Weights of a small GPT-style language model, trained from scratch on English Wikipedia: 6.22M parameters.
Each number is 500 + 50 x the weight over its row's rms, rounded and kept within 0 to 999. Layers, rows and columns count from 0. Numbers have three digits each. The size before them is the row's rms in percent of the matrix's.

# down: layer 2 MLP down (transposed), 512x192, rms 0.0874, rows 244-289, columns 96-191
# gate: layer 2 MLP gate, 512x192, rms 0.113, rows 245-290, columns 96-191
# up: layer 2 MLP up, 512x192, rms 0.113, rows 245-290, columns 96-191
down244 100:485540437594462479362544457513408480524425627517568488440485466519567594518466458552551459430514479588495484515576437465514473477464437463560496428499525426499499505504493512551539466577605462530494509445453519490509485429476473483478500510556523456507483483415515563460576581491480519470
gate245 094:451519564524508505529508412618496542474494419509564521519503512596506522451442537505494541470436587628424514470523510576578520539568552448601511579528479615520550547583534552476509438431451459524514553496472535483568441456447459515518438550574456482485573569526508486565436474410572489499
up245 093:471488506511479551491470469435430531498397453437505580549464434568562444462449556562527532587523488439587533543443457468493534449422441550514556511394565431484530505517444558530422498491483551483474489556438534474482448492518491500461469541374581480531584438458433516534560465444465434440
down245 092:575512515441555459482517474534529490522499507487481414530505568450521601571463477477581602468441412574486527538454441533538491491455524516516575573470490475439518424531562539474532371510681488519519437462416533432533465484466519533447555487509420470513441513481441477505427444582486516498
gate246 096:464459476535550515485519540539573458467536505540451544584521487549493568500449504443541379570457512557460543464508485520570502458389522467473562476490483537468509473580443531559545431445519520497514561528465504454495531424471619574542444488450585451512538450494468457439447490520479492535
up246 098:446580481497475534535547467459495509460509494440477459531393461505476582534544439570451454571546437531526490565523523541488512444450404487501485424503476555478425434442489555425426491422589507585462476465564540519458446447461470469460461530525492533437465409418379456443516535550517508487
down246 099:391391536426484453548564445409425448455499477402562530466400422561528494568526459429499495532531470475515405561487459487519479521570466382416511499452476442597559535560448531488435570539450466384465483471503518502497476536525526421460594520569537543509440554481488596543541478470444545503
gate247 102:543570490496421507489544571519479511474406497522519470489540468474550487590455539475449451505492509522482472612564476542524597412398500506499418448489477513470585440516502390470562453444469430471498486524526540425528577585475482594566426462489516429537482436493514462491535611478532487524
up247 097:502498575493577569496563499533619497484506456542490486469532553491580443440511582571468506523425573516398485510506519407516440522538407527495498502516432613445364433414506551528511455488445424520521540441484498457539471436434510483546464461540537465465537471505590526474434479495463522526
down247 098:457425518434548567554469545589516525495576466455418455421574558521576514501484486474525472584449544362503459473415490493557471445532494581476574579602519515486519429484459518455525517511542565569379518499483401488437517537556544538552503516513433548470507462506500528454437467496511448634
gate248 100:496512530521494542514484538458493537506494515549437414479524523533529554431498583573414454420482530487518461412480575531511458485527565517536475450468416516501541481511478487428588504521488490588505434424459386448568428488561556525507396522483543434523415521473485504457424499525509483491
up248 101:411439424479515434533564438560589517467463556541620482577572408473501517443582484479486494478480526506584505488491507470436540573500551518479405465434520446572404501459465506397467458519432524550531493477547405432499505509543501487576532477581494459543451511552579427537513526545589560562
down248 098:504551486511486464529465502469521597495404495443522551560434529542574441501549444519497438497379559491496431575520543547511466528446462489453473434466476518364349506571504544442506502480427504430536553510522562523507489491473591576457533458463458408522497551512501512527474509497472506544
gate249 095:550412435541535515439449577464547427571493469532496533549544540475440524536443520459547380478517446463423452512562379574472417516550469539561613480570470516556520463486573539536443474470587440457541513478501549533530514534501434542521529547489544372503469414482479525568515402471460551524
up249 098:533442519410552546452560464504551486431521453561470540489541553527651455441415504507436551571400529498526474512500509483504542557467494520491519570464394489501546524504588532576417584501511437416442482559446543528532497524501528529498423475490460481479465490522552427511476455406440502567
down249 100:533483448468420569500388476500487558515540553480507514520486465471520434537436408445485573513583440629521408546528472508480523591490500549480518544394457483506550480482524533416513589518532547452503550496516510479398490503602395510505534499516447475473532517479423488408469478426472440457
gate250 099:529501496572464476491478532482483562521582475506591423471583488505541532508438520459574395512447518450477399498457573566487582566467540508502470455481510449423487472482547569507484446545543433500445546536469420434523529570455589405513528497488487409551544454463492556504384560564555459574
up250 100:414511507540534515534509481449467464482443506534480540479480472415434545387460437492492555486448489523464461466601462477535511511497640460464453479522507478627544533446500495502587513418485518497487479505469443589484491474596475471563445568492408492499414454540386379500482513511457505456
down250 097:504502473569482469436485465506592512557506452458434504551541489535490517464605464515494513600500581621574510517530493505493547566505534504560495503436435410571442497428465604433557488518555558549562565493517454560437477479543590394478538462433432479434486554511403542510394446521514433541
gate251 099:432495481488536509470452418518475442480609463492451560501557489498454528451476446559397508514536479468449504391528456430531415485448472392590504535472490496552515554485424514630489525550416498527470410583421530517491504524604540534536438442511514541464486516503456555523496578532502595549
up251 100:493500434507471482527494477477518404541518460570515464424606546539430609541666398574531520479471562565478555549531448442549510575513518457489548541541529554524478535509478532508557499505489451561536530465598489502490458561518500551463388501426459505430537546519494610502458450456450525405
down251 099:540573558562415519567515515473483477571490503493553414500536522461516476538496536648520463532345392476518494474499498479365486547508573416522515595554495600571557445499496487455479586465579559526541517451450524371455529430547453584494535494467454468510564435560512541522508439507528488414
gate252 105:551484460546473511484567529496525482502442511552509454564580511507424534508520549520498570446607598532493478398495484459524573533604577532547549508539573408547444485444511548470560413542532630587484466453516475612534478425508566606539453472461432522507532455528457469555394568539550547536
up252 100:571518527519457601453475518433463549463553457510501530460463397498445561512438476516449514527508443526499475548533471510532489534584492503569449384559460626467486552483473519531426487443541548455469529467622575540373535433554476507623494455569538511497546497573469501599491529497584486454
down252 100:450482493529441487457536453562500461444421563515449511559540516604498504501485467509451445514417478449469511456388483490502574541526582388483496501565504463434484443524582519505520507522489521450472564464476529547491460552454505546504505556395530620566534471499438531479631579460479513327
gate253 104:612495487567450519517510557559483351570450548603512485461491469438509467412520557498551439467472408544468571426516451515483497420505507450533495504589473577459557467467464442520520459473462535503471554457480527606546493520511449505549518492500452467496520495609516458422441476466442494513
up253 100:598470474463530493505525525410462521527524429535479509413548548546503556533506513538487421559443564556491411396418524510444415527490524587497420441414452530515529582497439594526513467570533494460518446597510471493431475495479492494539486528486541463474475548508544511512587519441490376453
down253 099:517509657471482517512567505575495466450496573537521493556465472511479505519559564466471563498529532471442515504483442578563515541502595521477493590476531568533519508539479584417489495576510532491376504597550511435520448516493462507502444493532515563558507461538471394471538521528486562601
gate254 102:528454442478540587496504505438536491551413477613357522568577511545493509462471501486441482510481515470479482511485463482555564515403473566479574442565511483511487503543483538508522439447540513503380503459504486582649509485522488517402417493443579408503556436541511561551443446561570531489
up254 100:516572540394521498544577405475489515507539407483537459523408428518452475452442482547517606430486685533498467537479482503535497450568412577539469474544543544505518587454493534521520490570511477510441428613499511427515537516505524473520438491527445475556530567464464596600490527527528473501
down254 098:495520489455545500540499468509463524435494626592429394460616447586539458566497445565473474488491433473577490560467536519480481459506545572525420437585498519462429500477598556476526560537466546576585457462399578538422485512483505423542480463567461372550466587503514482493480451478420529480
gate255 101:566548478577614489563447480485588390442400482470564501521538475536602524446484541477465442483512487467469516575500530466568415466431453512461476582501551465518424573514441477598500417548405559498454433493509451456482533561464531498498442555457476532523505485550551552472456425527525466493
up255 102:520581503555453536574502482527543424507533539465451465451512520439536460445545475578429504582515548458465503476610588517442500540556410532481475565556501580414510497506517478441473539487555529487529496609531438465432467538457510453513537427529393530582462540552511439582455440479434565581
down255 103:466603527530447494488577503546518514487559484503483423381466519485371476546509531427453439526510580509492381490431495531515459494423547523519572472375495558509426514565507454446511573469595446601556487619473456548554469525528525443613516413538514501531503445553405494552493438455535549474
gate256 105:574412437535520501539478497461464416547587544488549488520542483514471464427499445520378505588490481615454536408528529484460445450439437540499507454411528496490488499508429524415499422467529508488493495472445441512438462556511529461484441436481557490482568519520436526485454426479476538572
up256 102:512518520525470512575485491547512467510498446528576423567491469527498577528457565538430632477484547528475539582545556533593539516548445447481496482481479515502539443561491435475426525484444467488478433496461518487542510590564520547491466397478509467521589619519482583504574476493579546580
down256 103:503471489503534433459456503519438430429527531491594495540434482558422501519485546552475510578470506522531494529531460456424580523510458515487530613490554460583587512507519451477478542473500464594433510493543498426450459504511561457430560477655542485473434532500498479471517547469443486529
gate257 100:562458404553532463584511436481439497561532455553550500434522533483503569529418509587517490537440479475488553454525539546598535557441545529488538491541454377590502497483494463538517516586475535553424389556470435468581493491464582476431495567535482475539498450490496509474510465481519536542
up257 099:385430450494503525566436543546473382500411415480466488553457509541470484512529508490473521503502485514549461514565500520542402483498492551527458499481502554468527401381505544457541625473488499455536534421494552544563531578482535426465549465465595528539525527513500563596440445553494469475
down257 100:505505499491505529574498490498453527526452499493489441581520473468508563592581456520531517580482508539515452492503492434546551487491473589401534523520514506491438519649450461511507501468483546437502453517508461667528388470533490459450452454501549552460464607526567391411484500438477601447
gate258 094:477487514483452539516404532454515468535498462460482564464599461522470441500491541476539510532533454527571540478486482464494495554491506554530467443551493494609524470463583430499492409458536473494415369546524449511484523450458477557588515558503513428414572495467491492539536540456438446494
up258 098:428565568494556471371439450431487544492430474416530503557483518542429461488481538494488456593514430519548493480615473486502415438458450557529436511520525529408518520448520569390527562557442496527490559507585527492542476485521592459426545543513509471483509403490425537483497457534480535515
down258 099:452577450532555432426439537514555539501528508493595499544553499574554478524480524436535477489483502487520416560482480484555401455460480544439471461519498428384494533510433439489414536510466480529605497511530562483403502440490489564525471424532584467601397510545449510489526520494537434507
gate259 103:544408542519492529511540491567497506464512584435445526425564438534501405584535562502416530512514467542508513484431514481473455435497506453489473439483554538525438520555533483457509463517512536514442475532426457569497438487543492573577503504566443509421521495497518523513503521592490555537
up259 105:530537542471458504495520520456377582472570579432501526416544439509471430436473474458571447472604491476545494446435484554510455476548453421463502516547506473475471533484582560590512521519651466484571457403466457475607445433450423460544459476588542495525394469518417439569522521475409423561
down259 100:405520533491516558594488590520554558395522478588471498446476462572560458539418525500541499426483486523578501482599442517456555513465454533445522544456607463463459503389455419505493566499516546476487457538558552475520502534500446487503543572510562524531561501505524488357457500545457535486
gate260 104:554508519503508547516536492481493568445429494548439468423527427485512471579530537467529463545498446559477609493504500549532460547434535531550518447516504477523559480471551474470541570414460429479493518544441537477544547584467463496560492469466483441403549477531496466452554477484538538597
up260 099:484521524469433579455422522570419549513447501491527449533534509493581570473514510534455529546529464564491507522577528484486545504555447433444514563427555470466563545458503580503548443560413588511525463594595539519550444477481546475577525466464527528521542436403526461380533532600503604510
down260 100:546465510492496457583404525569456500443518562368562505492600512568461442574423456520483527499542538473510549464533459475425521526545476613524489550545525452518507515471415495585534446490542431561568397467440474530485454542547489549482435580494481485561564496433550527608495533474410448507
gate261 106:454511472511489550517446586611497501521435389513475455512570485471506586511434580443478519424522464487394492488533436484535500478392399460566571553485453464443514540535488529454480411523514452583443572465450447474533482582563461468592479573597571518435514476431438581533468559511521504547
up261 108:417547533504459556475488506540428487517526480444539493442527436533469467415498557461485491485455488454502591491452432593448551517523606514481456426458517484439524484562479489477493426472563480513426520593511417529563437515516432523508418436492539558577509517570446479564520485504482392550
down261 106:509541560559496438493437440479391540528465514524434530533494512472503530517513549518447405547521507448429505409507480572492536424463531477459444559490456434557434481459462512502431554476550441432654539553511430594609590430465473581456516497472547505532515494503548542512529515512571499466
gate262 104:617472549433453554427488507505417426462575552518434482462536480495530523513566529478418401483499473495564515553611539505538593522535470440546508560487442513498549537453515436516606406570451477544499538524440544479548404554522491455468456513480452473463486476459479466410456396405537428520
up262 105:523588585507479496539434513444537582575511490527555523479427563498455496515497556530606555532490581493456508481462415448360531497523567491463569448485408441467528556412498434550555525520589478563460501420465485457431419466494482454537469397556476416429511535547358501489438508415561513473
down262 102:519504559472583437461569551504539404517495499428498500475476531517536566502465398500497417502501558443505472527517561520530399574377412611500592525454521572517519522464442554439499461518513429443398441527449473538491432513528433393549451507502484529480520524553579512519521522499539431444
gate263 096:524555432436513499474561512502637350452479506499508523458561458423520452391521559470557462546484490474473388527531469544516523523491469601538582575516484542521496527530526496504539444453544578458445549601543441472542420504503506441476418496566441446469517588536487548530469388440487568549
up263 098:573424414509517426499578469443529528508577491483501528512460486404564540537513568438438435541551448459485446509532460613425487474428518462530517539459438532526533470553520518538586510554507470506478564504445584469462507597547477551433554535547524473449564497471480569560569440443546493523
down263 099:456465552500445499516521452461507579457447482524515516481451597595437517610550526560547568431480571428483396499530500462477525393494498512534507509490399506450510447538435526457592530448577524538550463515593529518486458537541478490568526482536470353479500485552416407493477346541480496460
gate264 094:508478467540491533525465450477484418488474464548501456399511384465541479530407538534528483564429444485441478549524527455467484393507492461469521438526362518518518433452478417486474512510537439541460422562477485423504523588485508480478471582412386484512556447425530469475499455474514497527
up264 092:485610547498550513492519553397498424510567560431527498495537529516460471463528603552514507566469435533506472523552552534498537564507531481513615586398493471464548553459616419473488447436495432402481488488529544518453446526605490491528540474506423609518511458534528495397444540581401497501
down264 094:378573538546437536431519420458476544574450411546499468565444538555431545474533530498470487495411538542367536488478507642563506547538483481533526515529551555543537463447595560487588478456552481565550499421513487517500432534477591590564432474547540533408583473567482577468495487440426542507
gate265 097:548540521565551535587520498429545515570532509510520513527547531533494457477493466471378496503525473516500538445545480635542476448480341453531466439483559424516586605464399498461515474585478411526490471582566450503588593498534460488489552482508506485569501449536498462509539442453591578539
up265 096:557562472477399522454535461499559445487566487482542557412510452542450521520493519529480510527429490455515543486467591565499536546465532435472514479585582527475473584505561481541564499487502426535497448398482416501477531509571524557504461539420427514542534581448420564464486596446576457481
down265 095:513523464453454498478498599415578476485578545565474446455493469499514460530516529473521452485518459444493531499437464568458524548496544505475385482458470540595466471540505496500482508572499518651452464550464560479586488492453514427473562502537506449532521524507463453559523459589556527505
gate266 104:509556549574615509587477537554548540537493488576523452549561527509479474489483497465441539556541522429466470407405481514543486544494437498459566524441512402438540472430532501488453428575486446585433451520386451541586463487501480436408465429491635407415524482416478513563469485503442561488
up266 102:469533481492588584538524573409527503409579484444506495440467470506529426495477465562487485523513529485509596545497568517418437489543495488509528513463583435474508524540518498487486481472424395508485543517470575500475583461616503431488560468554401583426410569482422461489522512511523516475
down266 104:517501508479461461503543540479374466537509412518585556500435480480534455487538496432516531467598523449506486520481510503530422436465543478423546404469645401446561366480558545500501476506509511490500457518475459467462542447483458530541530552573591424514495455471475622500510462535532550417
gate267 103:533385504507555565457514457465553524492492409536488515571515428399484515370456552472465534480445492531453547424592466525493571446496472454571510449539462530612556541494515442445520478536560517435377540603519472553599545491542481622521477427549482511412494486449472427512520457534517531477
up267 103:521430494368442551526550460523609407551421446442560475421470558468485505460532517594503512508547520415498406466473563616494476610436381562447546494479471444547462570442490470536502468517464589568531545481521457403518407440486448490498484538490458500470495525505420511501503433400378494564
down267 105:500510466515504590585532574514438483441521474523554549528510392476527459529574531406518480500439431491508541468498473429553458545440519437479460509581471482463451461472539600499483506455551503627446466461430475527510542488520504506562523491540431500437536524506461492572418473501437510441
gate268 103:519524504490583428563483430554553550519539450630492458490571557519473509498468556481556456441451523550450560505535501465455515542611559515474483477465496439490438484490454519514457439557582477523469450527451518575574516532502464462565470473396510404493536614397519519408503523425564451509
up268 104:529451597421467464450529524465501431468488450491392477479503570438424497536569528522466478457583457576385442436490495505581488436501383574508535497419509545510445443492448501544412496435388500562501543480454569441430480581522425466503439511444477495462467512416413512508491535524616402509
down268 105:475558531463499532507555525442534530545443535433459499519515450576569501519396542557552459415548546496527515503508507474637522490463413507396554535552555414538478425571439458452468451559542583554435448480450472571515541522462520557492511520591588514562536468500447465508459469442456514496
gate269 099:523416499500537534642546495576543486538562519535474452481476487426513485505512478434515396487476521627456466489480524575553517548479500464444485554430444464478453559572553514522495497461499469538498523522453377538534451420547534501460498432489495435494447553550497486498389529428521476515
up269 098:411559433506559500480515473477542618480465536476569465477466466445551484367460520531472509548414378506532528517533493550460452444499622510480434432533504486532450548572447484452465590519469548467442477532549483526443424583497541644433470445551498571588476479440457500474461507472438467460
down269 097:514521574597532468451430442506455539572526481485541513445540515455498568475596474572489517498438440448415435499503550533547432466460472481430416565560474528403480577401434448467462513493465433536535543495495492528510525613563508516529487424571556403386467430492567584487570459575491462518
gate270 098:532555443543495589464481555526528458540477469559516456548474444556475399512505538520511439502445466603395462507538463514525547442494532541503415530594425447478469418509536492451446411503532539515513475485500431559475479550492545479559452519559479397597543458511539540528409479580490507528
up270 098:615417550564541547537542471490481495546525495405521488559406595404433451470478511555584478451547407492457475525470586423484532458485424464496520546511447480383463549452511552430389451489485445476407538458551509543471493550452479532473514501546537473509547553529427450422549445405532536559
down270 097:427544488479536457464589547411477499574464585507545514568450516513565443505492598536507414451510464495536506506467441489370480478558430501514499421531448506545477461553595460455500530433390420460507453450427452487509516497553492486442459561444453492594567554529486537561469484413439573440
gate271 094:545553441567434615540450488453423492521560565467562384496482456495392449520491465519496436517517487469420581493501481441498497551517494562536494470591502469576499481480467498433463535550447491485447530629421419578479488489522521498475427545548588508479424459516446474496439491447517508442
up271 095:557429444501434432559403549431496523520536558520528450591465520570499420464529464511506515470580528471481473514447546481501458520465536564555572610547533533416482436446455474526527533501526355424537456462469464478480471552486544481481432458458570489567472543479439573471510443542467443568
down271 093:397403526523538499475506510651575469467583357491464434553492540482411468490513519462513560496437572360545511517558507500456538521454486551556436479536504510533506500422451522440484479485523518541505480464481539563552526484465440540511495506513549408525558523467546523536515445487526499454
gate272 096:517497561580439525439397479486468456515567575471534439562525443477550457514536481459528468506528577488447435470555517497604548491502527462602457525528569530513458439503574448518494542510491497539477486503452460488611428560483523502505444515501473559538527506553537482520555561540439460474
up272 103:518568478531567554510500533508515466461560473532455458492409450525566546547528520561464444385592613528528529437420523541468574522467404559523424495446537487519537480495558545466500583538550535506543490408542485480528397527615593503515482545500386541484575492540528491588465521484482450444
down272 102:397566547491508425595439503565483505442432560526478520498466404459483453513567522528545513486446477505505387520409506389385487450489483462551562430454486530524556433419464542498460579511488528497512527451399520549579495517508541482504498481540499558458458539509503442456561482519549555570
gate273 095:451439398470569557620492485538472513527544519489487497506496557457495487447485568500540469477499461482549471600476449504405503560557516543494562504516552539577507509500498423476616458538479513470555576531431439605457454558543585473535582429487508507413407449583572477425501516576407448539
up273 092:475588506548412555474477433498492548549526576550630541481465527541523466496517493505453437520428534448502460464461496512431510581416511370408449569575492523557490575554465480474472563579539475459530472457533566435538496430470528524516543452532404484530548479470487488526587471520532434544
down273 090:533592517461511491556470524553518508531439466433486540557612511449514518529543597466453453484528496605459476543543473428585473583497579546467523411461526482428511478489487509536440535492474445510495492433497441418502411480464503546523414516416503550431387518530483444560433470522460539569
gate274 090:436498436480462463497500545521425507621465443556575464417554511515526542415524484564497444574622497517532456540428596527490549563592490578511519527543476447611498508501526483533557440515496434480503447601498516426572478541552493527451477502447455448530527440537511571551555482578498482457
up274 093:502487527529446490471452588457519456477537528423513611429546542545522574406478486499510524504433513441473553435554645564516484574542494580598503514409475476511539426514516496501533487472523434457464619456513603513531455513474457522463596543438450450465557550534429509590455533468576560562
down274 094:477484478431523481595510540363597548419537462600462382493469548527568489536426456514446476466578479518551490514484455457574548524512494524482486523512538545512481451532549373525502568547539550478533497574586493448507520449490478537533551461600453445476580463483554524423378484583499544557
gate275 101:500428530477609452481500495549499421512394536464429557494485565457503446490450480523498447511519434530454423447594538473634467473479415458521527534500512503503509431455521494532543479534502555461544378490516540532462439510516544601495487432473520483544518509450516571541448473493458546437
up275 101:487523512441497534471510541518511560600484445626460442493566499614546456507521531517507532489540508467519385491623528450449494508533511444551451569462429432558472566526507475464480510450400463441527464470555455495524583454521429477571513553585526481565463581563486493500492520483525470426
down275 103:495568517538546562564494604470511524540494462505478554536535528486484479534649564505562507443474529539504510495394483500495484458576511478407532540488446508506479459519470620441449519521420590497491466553583430473496547411453452522427509469551586549522489499452542519559522502419482501507
gate276 099:538551508462389523428483572495530543479438495496476437487479491476526570497423502510449412616499452639562550470509566417444457416462457513552469512519454514538460461577568439534553472517576400593493449536490447490572556529480481517569597497507416460404499501475497572470529518467466433480
up276 099:453452449527497385550520490510435529496476492532505454509503537412461533594408604515582491500426466552548508450484537537488516559499502467445495456466479549552544434500529463487603525372460413447449531471470509584532496588437488468491529509501554487568470541606559525435522512453438437477
down276 102:474517513447512510492547607405483602523456440522488556474537580450497479431463512438468433510526447407538545480533526568447566444433596422583445449477583588407564548519476542509526446545486571486496456537508571453504415490515585501508493465511462513504493525457561472479515498542382551456
gate277 094:490467437466592505468543432471559433480573553454408437573470515509543478405557535515484484547499570493598544470497482511501528515561416502424587474583482475465469407427507452499499424456514487430522615531539529490428512460493510578560579375560516486428584510445441528488599548530489478522
up277 096:440497547448573532553460568496446512526541589531556564470518460577472499467484558502460459447525569519551555487495533554512580554467571434459494526528531585412415423489464600569530504481527540530535518452467518556417482445479554475628472436543550552547505556535410556595454443481535534553
down277 096:530511505549527481549433535539456543560488524485482479473499529424516537451528558462480457501488514413515545457525466565501439604531481553523500483506426582417482493523379488534415473483541532443406465430472465508481568528467436499531531548533434490403494447486477517564614457607530448490
gate278 104:556456486601545470575435465540623487483589478526502492479579448442492439503427489501477441559426488540475492423427481499425556507538559481566531485503448411420573448499501374474576485512500417472460505450523415557544521533535534453528532437580506477423530479448518471499462518417588508506
up278 102:579462572540596534496487421471443503504413488565506517544448484585569462439508454575499554558523564454500521532514511551472400421500474441503475444405560432486539539510415538571436575533516499582510535508545520556536504479464517570509574500461534524446470476513460599524559559496493576481
down278 103:509475475582476388464495535420454475602545486507471483456448537476567600489586423505409531516558404550595463510487533480455578549441475532416497437469575489519644476522427426534472553462526572524515477481535522500554457469475480544515527413551423467460478443439468499548531537488481445490
gate279 098:496544474541632544450452506568422433540509546542441447432503446427520583551518503544566545493566465589495587459523504468552485418514482566555414515447531428491460483485462523512456545494621511521553519426473473465505451426596526534562527524511441508439537522451449519528425540478441497491
up279 101:542538526522571495534458417527469547411500566445499442428467482599475537457563543553391512576529441539385477503518521476595395479512560456490491539565525521449482553435481493577548468523465505567487446423457566561645556486568507422433472528528576508436447549522515524440553492478517506465
down279 101:584474537499512434491502471459422551493520401493414521519570447460620535367416480536501532459490446534508543482636531544476508473522530529509525449458548498453525477488434546431442397587480499422439452565488489450458514579481460554434455512551533438457522541465499460529557514514566528489
gate280 100:477585548547533584550486505508483483474507518461583566467545472518496393522381510438535477522509422597506536393466432536454513476529464452512482504507489453588424531517488505565519450594449500533480425554393476500485542501565543528443444464439469505546480539493438401506442570526391492532
up280 102:590443471529505513612565587502583570492510519404459531515527456554479447523519429479440534555516465506562587482500523573482457469547538583540534519424549458493536446392552508525528474496496585492585477437405499462532421472480557436438513519520425528561531546467468453440441456474379525509
down280 103:427495468606505440536477469498479510493480589483619480529413487567478497508468513484481504484621461474485494482453447500557433527518455399503479525478528544479463468469449534445518487543426492547419509502534495465447453574474526566505531554502513543522438538453540484538389473466517492390
gate281 103:490396517518529613579438466478558417500572484506453495503600556493587475444514482503417515466487434514580431461532475542443463515569448479553565468525536393563503517443504481585580597423444512547453514434451429517560508468553518491508538474566466574461472519440498467485440565460538548428
up281 095:536578462553487442517486538510551564398491458497524543462438381567530476435392453456552506534497490421566531516446579489520439449534559492535467436473476458549494443433465607487515511513515492521562452660556520537460519492435475421495453530615524454475519495543499531543509458615488493633
down281 098:486465440491570544504541515500570507493473525483488581557471437574557511450388593483412446570551463593527527466517447518456439585557524474450615463494500449510472476506550475539521508503545603566424506485519486485556544430500452492394392523503506505518552509545498399469502540454545470467
gate282 097:546445521451481578511437494424493488542491486492485502497530406486422580526482490550515560563407544537461474497399435427469443492569449484578566498555517553516548492425552587488510508445514463480568489471563561580454446501578519446451466434528565512540524502480398480533456521480476491542
up282 097:512485536456577428432459481543525445415421494543571476489481579537514491469423539471440492523485504477474573551466565451413467568549530512532419531492559472393546525500543510570430451524571568491468431508607586392480432476534471536457493450616501507507403538492470488597459427521528555433
down282 096:508509565559479540474411446417472451494441529569563487459573521533409508445548511544554506432448509530554483397491549442462483484554575542522446476451537465475525522415500448486438465504583418573523523558458467536550426490520511499540508485491427510542597576444584585461417579480525528503
gate283 096:467441482466491593512463591443496507568514438525475479572575449562360482468436506527487519452455484532504484450526451468407513500622608513455460517508427455422593401402484521567436467443556490428444504522575525490528540539538539492510506418517463408501488547501492482487452473526528527469
up283 096:477419413431570512489499551487553514531494627428443472591461516560472529518459482588483505540500445412568459498414430399457448499534520592526487516514515558481584417393500566459460476570421420451465412432400523584516528495476440512420507481530524460520563593497499446511467503456484515457
down283 096:465564455547598574505482490591439423474502454481505580467468500533533409459577485539441535468541530393526492543400527517498422508517516526587491511533422508446488528538526512519464544473519483536512497485507474467497527425470486470518459518467571479468564545469467489361451450559526459493
gate284 098:552523457483595520461550497558574462619492455508428393497490445533555431542432488552434486491493445490455560523485498494477544563486511493546570410437576452474405588418477376522447484395447487527466616527452548553562505552587551566515501415480455502442538536528446467436518477500450472574
up284 097:543519515472406455537459609584639462513409588538465518474521578481418473543542556416554440538538544521538440427503452478526471540493544468455470454450458551540461549480523432496526425443565527538514535427526527536542512444439493495571513479546510545490573464542491493537517503560454412472
down284 097:485462498533535536541448476556527521537549473486410532438530427458635458478401527503509569547507479485575479515403464443488589374490553491461492500435393505470470511596506479560507500519523482562403456485509523466528457590429489473530501470542500440437504681513440549501459516469532420484
gate285 099:563523571443477428585417541540511532475493481573394469414491479489505521446456444500573483381425439621436552470545508462441506481513507487550485554616471528467486441482511561544497462435510473507403505556542446510582486487485558486591514452433390515463518547534416506472351519546529559484
up285 101:511546505509531519528556531634507532429524500477407441548468562577384536461502540521500495478499478435528511520556505465454536521501573425495578548508535519584480532466486428491444503529395586471478525477422538501502535595447498439454601434556496525500499521559527472523531502540494523476
down285 099:509521528580534567513485569498448415560464463514557460474514476578533525471520480453487480571500543453448501420541612546456498456452493451500501546452525532408577498540492513358535564473512546539438568478558484446485529551572512423450426525501488440456579541473481493534457415493547492502
gate286 103:563514557512493546544502514532481552493459493483535472421534526445461529498423501534433466487523464528493486572467495424489503548528596438529459380449512587404493529529514474511492447479469434504532470550544535461606464490566533465527463444453422490465507469418437459453547422495410557563
up286 100:567542461555442514376492426560465464528483475478478524426589484496451526492469502541440467593462567546478617561526497468450425574481505485518516456515638450490520461424446519598462486535459493540461537453550568466598579472417527499505511494558559578484478499577472492609572527550510450544
down286 099:510541484449487449526525522501447538474539493632434413551481471516545548545550477540520533554498549627401521417496491454434508462438447526541531525453520525570484452521542574402506545504552559546441515422459513498490414520527454478573522439527484434400489452489551404503453463433482520548
gate287 100:467480494495533505510400546535469508453483489499456464441458489434451571444511497463503448543503507475423403497428587513473433440538526508594476437528592446493440487547526453566487469493459559549494504546424408490462487600483407455510509470449530479525550404475563555528471520418520468518
up287 099:459476507513474484569448517503516444451493547486598420529486506546509532523560512398518475496528483556471588418568477542523454473431497439482548585577560431472474566542530466489486462435535528525493378521527447389426522495506524508545557557518617609589484482518537609467434480444450505526
down287 098:481557477487466418519487510500483476469464505437497481418490494446490494568443541412489511428490460487506537537514388423512452495539537498571458502414421543446565549482514578526481476518607557519524489440453532472460547536464381511474455447434553451514489529588442482468580479477525577501
gate288 101:455438484548532583503426500493516479480435537530563419483577522543525453466501511511379527518455427500553478459491521506535486504495496449575424542597529550466485459414458447500493443448557434552473442447522401614473530429582590499443436534401496515469490542492502484518500484556458514505
up288 097:518504552541507535539509520474421431420428589426449469526561553564527446574496571466491450533569531497367484512514520514585459452509559487509519490493589488511463441475406417413562537492473408501427518440449540496578437536412523456437452507582554476519469473532492468489536505485514455429
down288 099:595542454488586385532491583554577490513494456553468515562544477531418515433424477511475492517437498530504420556495547491501536497574489509537464515441560481470441542467538485539516482458445482544479493520469492528538472482490553466609554578450365415575448536538463440403449497528532529433
gate289 096:454488472472499504499409600472499520520547444513455444512559414489509397443426599604533383464486441531473513479478455552506502488542522537463601478452386454481479442460506452558492456511475461589426529420476460575515559513432484456522452507409535528519450496421535462497430553508515410443
up289 098:597433447445456552449571558521464463523569453527501506504604527545481531529447518523514603486596420523421458483475532487482469620522515471503577451563520577534414526490504467507523530438531470585462451468498531495462435421489580470514540503490581557467434565532487552481410506521440575570
down289 098:496530519422483506437467574505469477456485503501498535532537476501402478601501538420502545455454402476505513507543558513582529595479476416500611532441515519543500607521431458602554549479477478515464600453439479613532583514429526422499515508465614550515464422492546536508528510519375501506
gate290 102:522571530492543482513370529595430463530511477530460517500523462496459497564572446545404492432497525468473567535560429474419432461549493583519480455449571486500371487536524566588483456452527471519454470401416525517447506579554517458548626507467499497465578506528564524443524581529489462467
up290 100:520503453465455490605569406521556537471485564582490475491524450474469423526595535449454469527485449503503484507551567542474581532497478509470509521586510521505573398547417456450482439527425577454534567503515566571481462559554440528510543478467580487499398513487485486463610502502542586534